Weights of a small GPT-style language model, trained from scratch on English Wikipedia: 18 layers.
Each number is 128 + 32 x the weight over its row's rms, rounded and kept within 0 to 255. Layers, rows and columns count from 0. Numbers have three digits each. The size before them is the row's rms in percent of the matrix's.

# down: layer 2 MLP down (transposed), 640x160, rms 0.117, rows 385-413, columns 0-159
# gate: layer 2 MLP gate, 640x160, rms 0.139, rows 386-413, columns 0-159
# up: layer 2 MLP up, 640x160, rms 0.151, rows 386-413, columns 0-159
down385 089:113150180129148181202117170135147158156152128120116158094168108090165088082138127111117084131160150108109152118144139141090139156082129085169167105111167070145107126082116168150189113155136065133093076164161122132130133144130151154144225222130079143158194172134210145138130093102082173133119184138134158133096166153145120157197106112102090121120120158127174125146182099196111154173112094159144169113138109131173099094158105141099116130162116126144083158088143126139126145094143099
gate386 100:131108140119152132112108102131110120072099176122137120118103118157136198126080125125131061082139164130074088112131166112155162137142184091067118133112168192137171120151159147183164098121142094145131161123133124092134086090105156121189197094108119125141156093159200153113117148127114098096127079134141184116139095155173137088150106235096116122139103093083107134131089126179057048104097157122139129138076089129083122109101163094155150079057122084140117130172178146146130129144106107
up386 097:121131144087079105104141111123137061166135083157115140084094146126166146168173072183130143099143099135132205111061122138145114099096095114126153141152144143164109109133102098186128156126024161153123179144051155112145086092138116145088099117197124137081146122120148140184108085118146097097149058074080152146092175173137176151090180166088141137145150132129110185135118116155120099197146107125169110139177124100094147109081071146129149129163104129146128062138095122165137127152149132
down386 098:077079163097085129085177151123116072132112158116172102093151135191156142135094103157173127097160128147124146116104107135145137087092125147121173114093158188102195123146134147195171154159080147120133140094095137078133084077059148140147132077139140092100138074109173144182112100105117093113063088148067140138129131192127154130156144171082123122117152135150095157120120139210091105175115109167180130106086091111098130085089149102115149101099119097113115102156116194087148135201173120
gate387 097:149099139137114055105146120150095111081192203121146112117135099073133095191138154043161199130134129112127144148175162127088142171187126149129075107124131147139087138172171145087098150049116145123120128110084154085175121132105162101141141124122107148152092120162143104107126142181162089141170109131131118129172151144122095185151162130129089081114173129100125183110103126098084129135067147083101080148116120126109106136120115141152124149093142148124215108185137117179206095118057094
up387 100:052214162113091114089101153093146144145126135108082193131123097095136109085170135112116149113104072127167127130151094178113133135130111182124089089135153150088104114136088161106083170162164105076110132093124138162101193177098134144127092177121069158158080154102077113126130134119164121151138100152133128139119120169065210142079163100157082081118147124118190113123166059155131147146104158231119123130124107170120143154169068157137114146143087146130165100102109138159116080142120110
down387 095:089145111117134204158119119114171142175073069122132144135108151155114157050126097210101042122110118109142119099086093138159124104054136089121144149137152122108168109091086124160172096200143122125126130132140090176095116137158110175098114140130175097109149124084112154166135121105102165109104145120142132132064117128142162088119093147127146163144090128165143052147136144151176134121192116198124197092128133138147139105135150100107133129160114092143052137073111136088051176117180160
gate388 103:160130059107177142096157069124154130120134125130123118085161158140134089182069153100103133117178132076120149117129108119119121155106150113101144139083173171130178127124217103119125122131134171063098102118097135131123106080156111168065097101090150137154101103163119157134185100133107153109138085136174123069155096136189152120107101145166116201176106156134089149133119133124074175096102110138164135111054145098076168116091083102190089161163169095147146081174161083168155129171088146
up388 102:152154138153117076110129187148134131129120102183166123169119144120155139161081193113127127121099116112115159121140154148128100151101170155221156169125156109136155081168147073124099089136180095144079174166179151115102160110121106076095072136147179137150106060112125166116080118110119106098131138090132152150123098134131158096125085116128106198114178133215119133098155098155102087185094147150160131171092141084119144116123164090148085188131153122138176057202137145164102182163150135
down388 101:123112153145117147140162152148173139131125109147165183138100053130095166129121172187127146140108125063131129117189135169138107175147172147159095110117116083113118140168147121130117116142071072165117188134121110158103183120112121063102125209145162070156144120077127164188078155152171071159070158108115100107127156101103133073163160108101088127117150154115116170075156129099135095092098169116121115156119050147086086055147141138125106113116120142096160088131086087190114162146174104
gate389 096:134107100144115169069171165186107147134155135090120178152141100095060125205131124115155049081105147139134119165154163098118165113113169088112137117126129137167114083146143075203142117135157098108151172152115165133154089117131156134217173100208211128093194093165203154093134145130138093103188125146146178131130125113169095162141158112129124098108106128110082131115135160124180128148120107094109139144132134157166120163116159112123105136054130088153111133187170114102133144109079110
up389 126:145077152072133155132122116128135166130107154152106150168118137094118103132145103156134135108132128124109106180204116111154141124042184131175135151200124084165115135092152129071076131122178117152093174126143164189110129202154101117151124142160136166090139084114126135059154118159101143202158131164170176138138094101111125126123145081125148090163113083149109034115118132136095158174130087109125079161138078167132094175110152150196141170100072134104160155137107137116089153188113172
down389 134:122085150068160121129110142100138158126113157158092141141129138093134080134135120156141136079160089119105125164194110111164149119077188115172132173176129074154111157106156132083109130133171112133095149140137146190100127205122112118152117181154126163083133068136141129045157107151068176171179099161181171154131083109131120131112127077152144102165145096149105041122105132129113177203105083114113079135123085128106098174122165127180143169128086118096152142150089144124113164205127172
gate390 097:152140128123106151136145160139047118055148134125124072129079139097140094116151108142075167147111126085146187175126113122090147159136135147174192188165134129129077073103116131053146157131163156093094081183139107137118167155102167146119110110113135080105138068134093122141108141153074115090160108126064139121090129135130176116104105132122127175155105068153159119157118103160062083104134107183150180157118057113123145079060081079127108146070120117141163128149142150132139145175095191
up390 090:081087169168143133140067140106187096156159176150134178135141169141122149158118134192195112101153142237129156135125114143166074130094099103057091163137170142142160117174143113168177118118134124143154177115175111092125096196146102104112153120175147151091134125163165130128131174133121187159163110129125105104146109106161126170189150142080114167089159131122091071106154189123144082099108106078089111075067136151127096105115119174138155129117124139100131151152198109117118150079166137
down390 073:177141100090101133131118172143056133071161152114123062140102118101132103105162088127065149150116118076095151162138130108086155149168128155184211162146115137110073088097128128046130145127152156110071093195151136136106171109100165158146074071090134066141139054140111120147115108141080120102126143126092118133118118125101157128085093114142131159172120075141175131160119067155087106119124121180134185168125070117115153104075083084131094133082109086126153096132116140116158128177096163
gate391 132:133113085147153126146121121147159112115121099157176132115119127048095166167070144120113162084155153083116115137119109058124069090159210095122137109104134214156175102124176132148166137110163180099115089087130128093150072107129125156109071061072151127158148181127159108143143128150086085123160163150136109115152107061180061094138156137104164185123127168123095103085092137096116141108074121098069147158115112108091100137118125164128067133072116095129094126146106098091174094143101129
up391 117:109134094086092118166110150077104115101151084136147102121121082122134068121133122076143133126096188141132133088222140148184163117120058090145123154102129112146107116072152111122152203134089075121109158146103143156152144150108203098122143116097057157096124156142149119119142118102175100194074171114156116206164161155068131119081115128153124076103127104130175094127168072112084086132154205160106100101164157114113139116159147145161123160156154203097134139098124150138091127112114095
down391 110:162154141105089165154090097090125086134121123150165140116121132061132107181057166118133136098118169080121126096144132109121104139112126098159156104126166154133167100108168143125139121086130140125075115095147156069182087112148118122099091000080115145119107187097108089128111116137092117097127139128122089193166127111125099157143155145176094180100122143178125168115098176098124166132139151110093133165102143150093122128132071162126112165122125129079118164146135135115174118155159125
gate392 088:093202127105088140092124153097167134114164078127083147179093117174143081093183151148079184188105139177101120136150130150160188119180127150182155100119113135113074067075071130173153150140118082122138142128121126161085136151102141101085130172091088143128088162106110172112111101094118145122176140145165172131152150117080107126115074071158144092138110111133177099147181105134138122143147132162085059180161119103162167125172117118103061118125158138104155123194104178188108129131126161
up392 088:075141161056109124127157163111124126144151125094076093128219134116093119114125132186129086107141079162121134099182137143118173100174173113146140156145117064207108119214137106124104069145163168152148087170095096163108135084149110134135115117100051126078109184119142119114133100098076102099142105120104141123097115145136137134113125078091108110152108141104131078126179118143058161119125098146108157154106137115093110147123108113073151116107170157137173122196131107092164191057162176
down392 089:174099098187145133143077096147153158112123123171156141120033127144152129162125123083137192147119175101126134158081108122145088157085084165109123094119135200060151134043116138127152191121099081100132169092157146101138134155103154115126150153149219112173161081148113157145130161160175156145076167128145123130122145112107117120142125182162156147112161120142119182152082116127179094136145170102130076106151125143164158101128144130181095154126089102113094133073140168167089075159089065
gate393 095:173166110117142071144105138104138171116183145184125108097117182101142171145154160123110119089108101143186222134077153081108083144096106092153160144121061144119141118146100122098168129110128082094113130147135165117100109131121157172121093087173157103131174138149152164165137161113165086092145118140078076152056111090148112087114126165057147148095104223108087141129094144101126094148098186106165121095131156105116092157052110162139084138124163094132083121138109102082130106078098160
up393 128:143146156153146106213126132141199102106147099115105119098116173119141170087152146127095150186190166161203123104163144122146118130128188105133084160117142133104123108167109138180119111115146137110117138082126098108134109104097166102105161126145151193156100120123151092174165206128065139141139131111154111140181162109190170113115094157178153154087113095163140094105093111127126136124112140158091119115114065207148064100065191150117110121120093132102182186154188146170124135068131094
down393 137:164165145159143108217104132124198127110166093138109128058104155077172156049160128149104172162185137164192124112149137132132111143120174097113113162106132158125147111173079150179138126090139140131108125095147106128093096114097175126115114088134163154158068125118148109168171179127086140132148140113128082117155132092209145099103098164159200156108084147149129086104096155134128115117115142167130090106138072194147057123061177119122122104117088121113135172146170173177137132076149111
gate394 108:111128160106147100115139093112076113105139157171111127114102122148105135179165144159153123076128136114100182127078123109152098137179158142171092186146132013149126122170072104163162132119087139103126123156134125148116082145138152089111184103185129094110135103183136131129087237188095177090125106161097190099126140155123124141148061182077145142137179111150046124132108148138099093099121100116142132128119134078115119086094128192106151160136074110161154126143163111097149177150116155
up394 111:138110151113116106108185157144098136079160138118156121141084130153117132174225127192168159121167119144100178191148141108118131132172134103099098133165237124150117091082119134166125081126118111140148129102179119170158150166154129119072136123121134073135138065117152180092105134153137133122169113164086138144067255103143162080094092107110100137134145137157106170120170116149064093136162133144145129088071140109112165125078098086154153121142155106163126103124152126128109152080129168
down394 109:150136155090146078116171162124137146106141118067164093116078138136144129174202118184145132120111115112100165143154140091131120130193106141147111135163171102164142127129105147138116093086139091133156171100185103130160179159183106181079095160154147123078091067125161151107113107164137159144134142163139144167072255126141130086118073115138099160148106140136073156161167143205138160141126126147110163121078123137114136122110111079169194091145142084138089162109132167102099086118139099
gate395 101:128194146124136127087121090140129168127148120199157176113144153109122129159114128111184164128140087143147217054118151110140120092094129130179117201087166089145137105099129093117156143149098159093062145174126080176116137169075134095079146094137128088154109146155165148091130152146163135080123139160075158152095074089153145132124082145104131193130174131122102129125134081133072102097168155134169116141141170081124147101113132135103144232167152119174167071144122121142104180113138176
up395 105:127122152135129177148124114157160081115140091136040113114156087156153098148160108095142122158098168112152106067103080134157084098129204126084080101101096094093153074100127153156105157145159136169187113134102111119166145130118150113128191120151135092076181090122065135124183179057147087178116143117151074098169112168164126168187185126148091130166148102133129158139168149112127163116110063136133068100097111109166100123140169109129081088105196132121117123106093093088122147143138085
down395 103:137162120148134168118095112138157133131074061167086189133170089129133139158071123084170162165139121155159104037092117106134131079094164112065094118058126097100195070080193097159140177170127131085126105150094099160107113157079141130099150082131126066150126137119074142148135192113128108165058144120107078124135089119152127149129130106098131178185168133135143145096184107072133117133167120134126089123139154121179162104137178142131097178140151165116148118104115104148099145068129151
gate396 096:135137123107117194106124161174076129144132182110137127104129095117087094137116104158081085155137067167109151147180084084187069059122141102068116110139118097152147158139137094151107085134122127078110147193171108161135163139162107117151123124175098148135103102161087169129112154101153121137166097115210060147133140133103105091119122054153186204123170144181109121173120129078152122089124154159164157115179172113126131179089155145113122160152177143113170097095102134159085128120063135
up396 086:101135133134062084109138135139161084125138113138132151131098082179147115086168114118102167175149105130109114105103120128176130117106118115121175180097116120139099112115111159119104058101108112096075144057081115141150178145127056112134100192097084135162071164052135065142113094116157076103104143083125091110185110127014163136107085116136138146145123119189171152141125094084119150099129146109064115092073116139149147142124158125089079118131153182092153136083099187153145110098121152
down396 096:135122145164137080149133122071180147111117050180105102139109179149169170118152166100156175112130179119142115093089175160086164185145101158169148161102147165117096120129119149145135180127129139179134118057090147107106092115057153140112138122075153109113167159072187079126156117178100118124096152146063192111122127138160149179116098191109065058147067131069147148098137153175088129156136097095086098111089093131116111079164114093114095105132110117141103139159118103106147134126161135
gate397 100:129140125095138150139144124127163129125157140131111138091171078111154105095126138119101128169103099120174133129091048101056175091126118165179155165100125138083174164107097137088100060058051127096131116144104219118103113107115112149040119127128120121125103108157134110133143141147132130123160184095103140088125106134127080122117129111101117069105144120138126150068071136123129115165139181163121125196156086180138130096145203195131109149202078134111179141058117136123110171151099109
up397 088:090129120102131136093169150131122164052168159121078128154172121139125121118142090129117153191102135116128135121212081168102142082136101141113172152164143163090112128172057120159140092070090122136106158148159155127122144165076137102159155140154118116128144132148160102088197111132118131114160102167088158134083062062127139100119180084098091112152142114110142142113076110056063117168121120118129130207144082158118095096180161153110086179173115148066170165100152158143096142168090136
down397 069:128116143148130122136108086111085094145123105127155126146091139141122177121132135124138132077132146120100145124109170155197098186123160110056105058136117098183094105117191094139152192204164124138147102072132040138176136133148142118162118178122134132091113147099119123107089135116115089147072091129143124152139151164118168125142100171162109193125085136133124123144181166120145145129107074082123095043114188078144114167117102092123171093071159122150069076195137083110158087121169143
gate398 096:117192155087146153123125175128132090160141078192089111125147144150139129178113171126118146158171129111131151077150157110154162168080140095118101136101152096099169099143116098174085080120130094096140170146122150131165118103039155107074156133136146012134111130164138108110140173125184090034167127092127141155172166133121123135156143156166096095109155164127149123149105091111082158115138166146113143119156177095116124120122167147163168144135094157115113102057202162138131157190145181
up398 088:076130143116116164087135125159147102130144117123127124103068124147164077132181144095100199118125128141113108170181152172153158120091088122141114101141157100103154142116098099097147117173078068115127110150168123161118182147130130056065182202069138090142070141093098124113133108114119133128103172123143137140064037149086128152087141062193083127132101157108154119098154088184143148125115152138129155148080092085090161097135160142151119120127115167075107105096168210090091149127137146
down398 079:141062088152115095116127072127104169103129183061188136112120127100119125065148085126159101088080121137142123171088098138103081060163108156131165106153091172165096140095158139067142158130125155131107058109140106121103136162207104155179093128136093220129146126113128132130121065123090169209128126168125126122097085118115158122110118102092163139161130074136097109104151180132159093181128099093125095130110076152163135145140112092107115114120158095137160143182086084116137090074103092
gate399 079:110111155120075146121096135172169128082115060097134144127079126133116096068167131117125123174070108169113144170207126165189161178108063153131109179178107096129078164149121133168111087156142101127116119123104112187071130172162136107097103194070077132165151157140102109150114091126122128152140156144105170169096127115039073111106115125118150085151149147112228097117085129111152111152117154139106102128130107166133087113123168096109131142136121201112150105145089204120120101114131123
up399 088:041098129041113137170134123089130116137122136090188117121151144092091107132115117151095098110161063131134071123131145175090125135119128178113103112115147101107122142086163100142132110071139108117178174113039200124204105101156144112120154112112116084129149155112156193142137096114120110091114139116128112123086118150110107197129179098097097116163156072158114105085129126145102113106149151133078039105087175151157177157198133115136121165084139179087142089187112121105146114099144149
down399 085:221154119212137118085112146162133148122161108154065132147106108155164134141144119091176165139080165132127185126145106099167128135137139084152153125137112156165135101176098169114127148172119150139085111142203060125054173154104137150146103163152156166136110092142095063104116150136135140164150115141129137140165144129154131076101089163170174146084128189094167154179131122115153152152108119135176197139154076126119084108051116147109140101157106074141108143039153132177129144152108107
gate400 083:105161132136165143136113104163102133140119149099112113143098127186105073095221186147090151153104150154087133089100148131152167168108120172110177134196142115102135147123049110129106089131105102137129119164105169106098162107140126111139132162117097160154127114147086123109098157137179161106103152098072161167062201087131141139106050162179118092128112109187132121121144108165139071131128137153140144090087137175104171152079152079136153112118121218059137168130102120108141199124183144
up400 084:155131085128143126096076134125145101146152112177086141150126106151180120146088124180173145101118162125182177139163172140168083114148126114155097146094116095204122129164142061154130135137150113110165165162143073205135134210068069146062119147094139131116101092109147190087165107112163111171096086121170193057115085145135123104124167135109167153110124137103099136133102132126081136171149119072155128138171093119132126143126113135127203104175158109142139119144155142170081202097099102
down400 072:092127162155127136191173144151150153123102131089150127088127150117088117114168160093091103141125115148078052097087089108089163155099135170144159116167137164085140150108065182105145111103099165139102121115128163040087119049178178113186102060136117124132152153156118087165116160146102173086159184135095060189123179107116141170142060120161111114117112132136156104124140079174161117074089141175097164109088165157102120106102156125125073136105100157097111147133125099094143105142139144
gate401 098:119090134135095054085156095146110163063199109094073199160165081127108128102090151180071111166101129077126149191068130095091121125114167092059157121169151136113111136135128122073128172191162131169149118142094171139193126117136128100157136130145113186100172145131138135144173088133174112117164112122110095067146125174156107079121107111099141167144111164121120142095171152143197103138189115114103140103140096192138130164081142112134137160145077091139133136117124123094180093121151166
up401 086:166133131075167103143173167198111149112135154125173123134124128088123191177128109117209126078168139150111117137149082104125107118117219089141110118104120167204180127192214110178113102086132141115155147076190092089088074118138160157135107088144185129113142105139137136150134111172083132176127146145144162126155146133161103114126180086098188146149133131115072172170152139149161141115121163083140153139098139098100093071156165092183121113131169153157090101100164121106148142106127133
down401 087:103104125129093062102148107130137180065204121096082193174146085143115086088090159153078143151095131075117117205046147104089127138117174084077152111174137117079122147112128120076110187185166137156151127156126176154143139105128134105163160141133108174087170154103126147146178105140176124095170114108124114072152114158124146101129106121109140161112141156134140138085150162154208106155191127132100120108157101190141130176074137121125137146137077071124153133114127144128176080114156158
gate402 094:108149161092081163091114131106152175139153075148104142145144171125109103163159201107088107129100135162082156172141091083148153154184108093118174117081076111124137140157097123166149093104189141112128127104090129187154113165209093141075092123148191128118127116116122094143160191159104165085122167103158116173169123121187163120158122210094118087110167122120124097123137148155101116093125159108199112145104154122158157053090161153134157107085180155158088135099088099140091142129107086
up402 081:098122140165093158075083127122137225110097080142113160164126175114163089094175119089119167184115121165112119116133109152166160105157086130146198145155118096109118151105043162148132093146115145159108142168151132193122163130179097119140051189103138144138094132110069103165116101171111145064119142143103117134127118125062137143125112141097073201129121108131180131109149141088149101168179195100123131158183107083131189095125096115141174161140159178100132109103121131160126166156125101
down402 091:161099084183200100131128101140125095124115175113140139106112106130128179065116070148177145131162099098167117075116167181128101095076170162128107144163176155128128138115158126090101160167073114137134126162159126051093140095090159101163174140120065124142126139117119166116106059098140094157128081142109145064090158131050112132114127048141155178146070136108122142125124108106161148183146101131079140102144108105111111184142077109126106166169094107083168161138183163107136108126164175
gate403 100:108103140124142114119118087173130085117103124132134158116125102119096173124124120161181061099146115056142056133085151092158115139121148154154105127096146124199119152089096116188155097124127101111136101159146153056169115161077132136191208050172189088120183116150212146108159133127111134115136144149154168103079159128224087163158104131143095122116139126064100107120078120128109102093122143120100113178118091131098130091154118100076150060091128161137123130153133153089160140135110099
up403 112:142160097142139195081100056154130103128155171098081067138068077085102115124102146073086160178107147111142184124126063150149154125124146111133132156120127148096116145166155125151137111144144178130135139123103144101064127057148151112097107133145166125092123122096118110189144171200100234131092122075157127166191100106130168149147148112113132107066145122145148142097110171093128160113144077093141133096138127189095099147081099174161102156139093064152161122116090088133125104109119082
down403 117:126121074125167181093105060148108082120135133088113077146072063092146121108084161055139121165137149065139169124131095144155145136123134116116157132107159147135090183124132125192166093150113164124116118115112179057070139079135185143154123111150172129120154104093147109185140151176119192148119136084158085151207129102220152123152119084130118100059136134106151141096104147089117162126149072121127126115139122185106098135112092115090104144133108103182154100103081093160140125097132077
gate404 093:120076126122111136156172132102135066139122115147112134084094155131153133166049128110147144142165146102124185114121099151100088105112150069084101177115141107127195148104165118184144093134146183137095090148137103133136074069159134079081123056081121066099182115145083093112144104140119130066144155083130132094135130169127184164136150075152153199128110149133116138116067149094070121147120128117154105085136197096076122105089166134142101176180195111121122146154134087130102157093129174
up404 141:092122123129142204113160101165131135137117106131084109167062147116103113092163130131221119136162119140190157123104104139108116109142116138119144106148120127047098134105149146143137184115196116140077107162111153161177115062127139154104153109118043169130113115145073051135223077136102123039119137113068145130135038084120143145145133159112148151136128111196126165128122138121194128120124116149149126133132115095116090054115123125157078140160095149144095103128136130141130170124137168
down404 161:091138121137133168079167103187114120147119105103118105154071171099089130111142129143235120162139124120138137121090134123122105143147109121101128100138126112042092151124116188144139198113201106127096096154110131129173108050105152149106142100124067146136132138139051078130173068113125116049083117114079142107110043083110123155135097128105163145120152136206130145124100184143173162137145091136158131154104133107105125063108104145147058150143102168140129117159129139117138194134148153
gate405 100:166099168105056161177127141099103135129160149097162181032159082143098108144090045145113135141127086105151110147115074163071097171180086111118131175079102107176183168113119137164171174161132153123210144117106123154112153126142067173049105118142102141146180188110163103084120190163113138122135135105177116132106095186113110094108138109166114126150115210144143161133110145123171152141162115131121100053145115126137110108111131157143146173118143114116107129160120122113150150125098127
up405 092:169176080150168088110095093187143115167167129168165070144128160121150194169156123157091133053142161178167146109119147063107129121105179122088101093123096112118089088106150140108134077119149112156056154143126138051149090115098200142127125127101165134121130139135117165139114133112120101096159157144109115144190134114115129105150157159085133050052159121111117110085126107114131058081098147107121104118092199137138090195145131171138112112171127154117116184106168128082167102115094146
down405 081:168110185090064166157149162096122134103124149112132174064132113139054100137094050162141147161138103101129095127147089160075130177180082099145134199090111131139173168132126125152136166123128152116198152084102118178074138100110063187082110085189097142134202159112153101106125182151152163135118102151148113144101113191126095130093125148199086120163106202109152139146107134149153118147175126135109133078148103121139102079096138150142182119101144093132120110159114150115127160121100100
gate406 085:170093126118144154132090146107130118147173093149185089074167078115154133194149117128156182117130146135154183142171112124117069099136163058158099144073117119129117149135154109142093151177178122090127126125147088126146061077144143123108119077170103069119172131186122105145142119115103145170141160116158133094173125127051175126171143109151141130106168121121132121146117152094138151119161081149063111102163176076085079148144086225121167126197161126154193085137138086093133112148127098
up406 123:164123123157133082138148121152119128133133073099217119101180089125137188098159079127111127115126148109186119124132112147087151154167185142113128174097164162142113165099164158122183157109160111103046123099115082097116109095101105083128141131151090107128105115113141118179200101120180196138114151108088109172114135134113129098118139150096136073086087069125101138110078116081165116122095126130142102171088080177088151120151097123127178213116146104089150080106115110206056110109121116
down406 139:162128112146129094127126115142127106130136079103214116108181102131148176062143075138128125138127164130187108133145119147087155137174198154126113157103167142144114179109165145134163172115138106099073080094117084105100111094080100085099139138147094115139080119141144124169187102133180195145131153115100121178115158144103142088111148143095118071087097066138068132098086115081166108127085128130139115176099086161106148122147117129139164210114144095104153068113126098211046098107116114
gate407 102:112128164118140129100199115113129123080206134146152131055113180188138154147114156116176173126104150120136206111110106154131097140096115102179089196119168101160163134109135117099114150099170190117136123139134091077108115084067151121121144085111183070094125094161097162119138116149120118139140123102159128090178056149099174120180089195172102181154131136153095076152144142123054147130156127137118110116163163075103091078146134169112133166188178119126105176113145106095103140127112140
up407 124:104108122129173121113144126168090157128112149070146126171143152096194099145126137146085106107121126086158089156130184116148156111070134157141109111211138167156092095112121079141157125079173165220173137132150125158146135150116161122186150143117134165116148039119116199089142163106086114158132113110153218126080132141165136080110122117130137103127160133120108098142124120167176073046203084127146117139129106168103125084137077113158086113108062108169184117125134112135139107160142119
down407 130:119123123090193138152131114166080173114165103121092102149134123087146135172143151137096069113102122092166123134136221105148148113076115073125106159215130139182092131082155093145177142097165132152155179150150133152130103178112154111147185162106135149121163025106144199079127157109094110132121143113107174155093141136161125102068114113104126101108156141080102078155082155141142103089187090108129098118155108134057123113170102098211081115115087122160151150127154120144107113122109120
gate408 098:124118091121106096139116031085070166116104132080076108099062166149109165155105164096175052155185141139109165071093143118117173149101179142085160152111132149103112184171105151123102192143091131166096145113150134083080143120146126135142147133148142147118132154168118078120101132131165117110145138131180130129092168171118099121131112132085112208197110134110127096108109164092107118151113112152162151121122124060117174146078114145153174180148106126106163117071156111106124064201105164
up408 091:161153130161129090125147142149135087135147051131132125116156137119148160160153076166129152053154128128107213158104138106120091100077166086146102138074103131145133162149156133117135107113155133125152122164143181161149089141091127142111153054184100157142186086204120175078124145158130115121183140128158119152128171104193063149185107192051154124096114161141064081101104092106104114102086136077166157079140174133157099132083149142123129138119068148149091091098137095106102110132123121
down408 096:114133098124102081124143038090091156119109158097091097102059180197125175166106184099170054153165155172113177101104160119122173148102200137079145163119137134101124202155110146135121189157092151158100127121154129086099161120149130135145154135126121140092133175148116090099089145118157116114147151131160140137100170176113093108119108110071138205181105150107139102131080155082107108143114100147170138116126121067121177144063122129157181180127106131105173127093143113122133071168118161
gate409 095:216171146125137140145147152147091167145148119141099094141182145107090084173233113192159095094107103145170185103119084082107105109109126113100089117136098154134159155146167145097114133123130101159154069097146161162152101128136146117118187124184151117063224120183138134090103097147138154141164131168146084116142144135135109126186094064095168088121132100087099128134183096112130158135143103124117110124112187107132119152124123129130207099138165120110152121129100057073131108103104077
up409 116:087188141075132145161108071107152120109133105106058142145151175124125112126120082140039119140104108113108126142139115131065110102181161075104202194085108132131121136060161100132161098086112130106110116120147075119043085095171122185089143130110164046121139105113130102129110123135146130121129114148079128088200121154144125151122140121118159132182066124170134100128072163169160100129136131095132126125205109150126121070190107130096127105136114093159151097076104144150104114188111137
down409 118:118166151054115150165106111123143136110168118099052137169184156105112101133146088140025111127111122138114135149125134110085140120142155072063181199123119122118118141079180126145154097086121135101137120109125107127088068092164123179096149161150188081098176124107141111108121125146158076084132123125081124095161105161145093158132142099119153131158040118145149133154085159162176087125140114082170130145186111146129144118185136130096154112137122083167156086066070183143084120177120135
gate410 093:115116097113180120175097137165096138153190100190080085116178172131095124139179130100169053092146146122123182129120152072124116168106182076087146159152133148157152144119156139173138101119097153140126127159134119097131096181169150098118200116157172073062178117172175167097188148154101159172163126122137117136093148073075083121107137057145102104111131191114110122128154128121162159092152114083128139054120148182117146141120108139140189134112115121129145135154107080092194132128129134
up410 106:191172148126104117148128153085100140174141085128081136124133182135171132068109141118153113094146123142123141111145141115129126151160101137126077093124077097145144071073135143139124157089176180137125133090083153110136150152137162148149115132110100209098136175122110143193197132127138038129148191129193137156101090104146105066086090063138113094088131134097125096132174104095163128139144082104112024092180127147138060148105162150122119100102153137103099168114115128154191140122150164
down410 109:209166158116114107148131148086133174164105087118109155135120181131177126028109132125118113080143119106121085086133137153136133159183099153169073083122061107121134097077121104122117156089181177142134169084079139095137154113118147147150106167113090188111108181090098134178173120131147063115133177154164143140130104126163120055088111109142147126070128118108167120112172105114136132131145068101121054136188148121138061141119168127131084114094166140139084190091109158155135131115153158
gate411 109:113140141108184111154140141139036144139128108140148195094158176162118127123168099148127096127101091167177131107085080083165142084118124077071123111091026119102148125100139124118205108117108175155087156108130120069134123129169110091148187106134160146138194174172107095166143156150129139149086091112132132104167169097160060116150131099114162136115181208104122138115179118117133117065183117066138165121118101144127160146177073164107167115098114115113146084127127105148125146110129111
up411 113:163200174096131093122129173149146162145165102127115155123117155108084143121189158136176097162054153119126117102112096129147196123105143067136105099110069114071129116113135148185134114092130127176074118096137098107169119100146145108153156156144041136126107193128167138100186216126142162156092139111116124157185084055087117122167196076127156118112190117085148083142176120125097103111189110096138131091175121114061110142130149134140166115089151143132133154124172125151129124132119125
down411 103:153158111104134101109142143099187170151137117118134116128068120094101104125098188131157124124118178090096093076122079159109162129125133107178147075103125166118143148103115108164118152077113122151100142162165113167107134114126113155110089242156056132142069131079164191107188206136114211142103158121125119121159092064127164141173182122130156138116183077151154112142159110165082159098174128113135159095130109144093112115127166092150096127141186133128095177099161135135084116178103144
gate412 107:128102128130134147145093124171091128181113074094142094131072156070067166131116138132109079081108088107142161109103152139142099079140128115107102127105147186164129149090135094107132134143148086176096136156055178096164094136081125156129088077189119150117186119133210178142087141148127087116152100172147141148121200051217109151120164152060110086116094163093127161135124087092168120109142153096157136141124180151090125121129086159084092140125102090125099176129153115116123081097115116
up412 112:169180047154146208106123127129126095158100091142112126138141154122096155142141128142142105147079080149158191129132150118071128135145118172079145127105122118104122177080141115202120113142140124100185201110105140131109159183132111096095095122133083143121077162130085079121073124107110160160163092071107100126164119095170101072115083132112105150123073125145108128151137143095113220084144122135085182106106106106163110105099113193165150136203101155123096154128197109176139150094106157
down412 116:182158090168185190135102161136119126150128143143116154142081100138143117115178132098150086130111107165143182141133131101092119163117155198106134120115152119151182138100125131197135119138178114101185138133142149110106111185145091116074087126086141126128038156134076082107081149122118166184179118092137085143122080147129086060106059133139131176168110107115099127117101157093096218083113154125128161117134084114134176107083134154144166137176115110137130155068135095164131157158118206
gate413 107:158133085121156106191149098140147124151171124092084067111131139131075128136188118093147099102072119066136094170129127101098137120119160134105113060078124192133120141091196118072085122129155126111092107083109169078143080119180150161118144101125181113124149103111193146104174088146150103178138121062147107113191124109140122114141178104098184036117128193132116130114162135149155090153082138122165101118152180173163108176121162119139124120145132134154071097122115094077123088144123082
up413 101:089184115115122146155136156126105141081157164159082095148110099142128110142118131124194181130118173126132141158135156118169151121164140114104132123158200186125157098125177178147110151178168158127122146098102162117180085092106138141176147150179165145108093130145122107126152179075118074143177127199173127146172150165117078085091116121072092064092128136109146152114163115113105162141106141131148053079104218091179142185135160137143088141127131083121095085173119119119199106118085148
down413 107:109153166126101162109166148132052215115149127171109140123086088093161123154115133156143182148133154113100187100098101129198116126149117089104116171176158113134156119109131188177170145138189129147156207143103118138157093111124147085180140183203155154115141141140089138132149197092133114088192112224098145126138160124104087112064074139111124139140130109118159162136133096066121146106101131125085112088096158060147155130126109137131071145132121068108130136179128138127153145142095143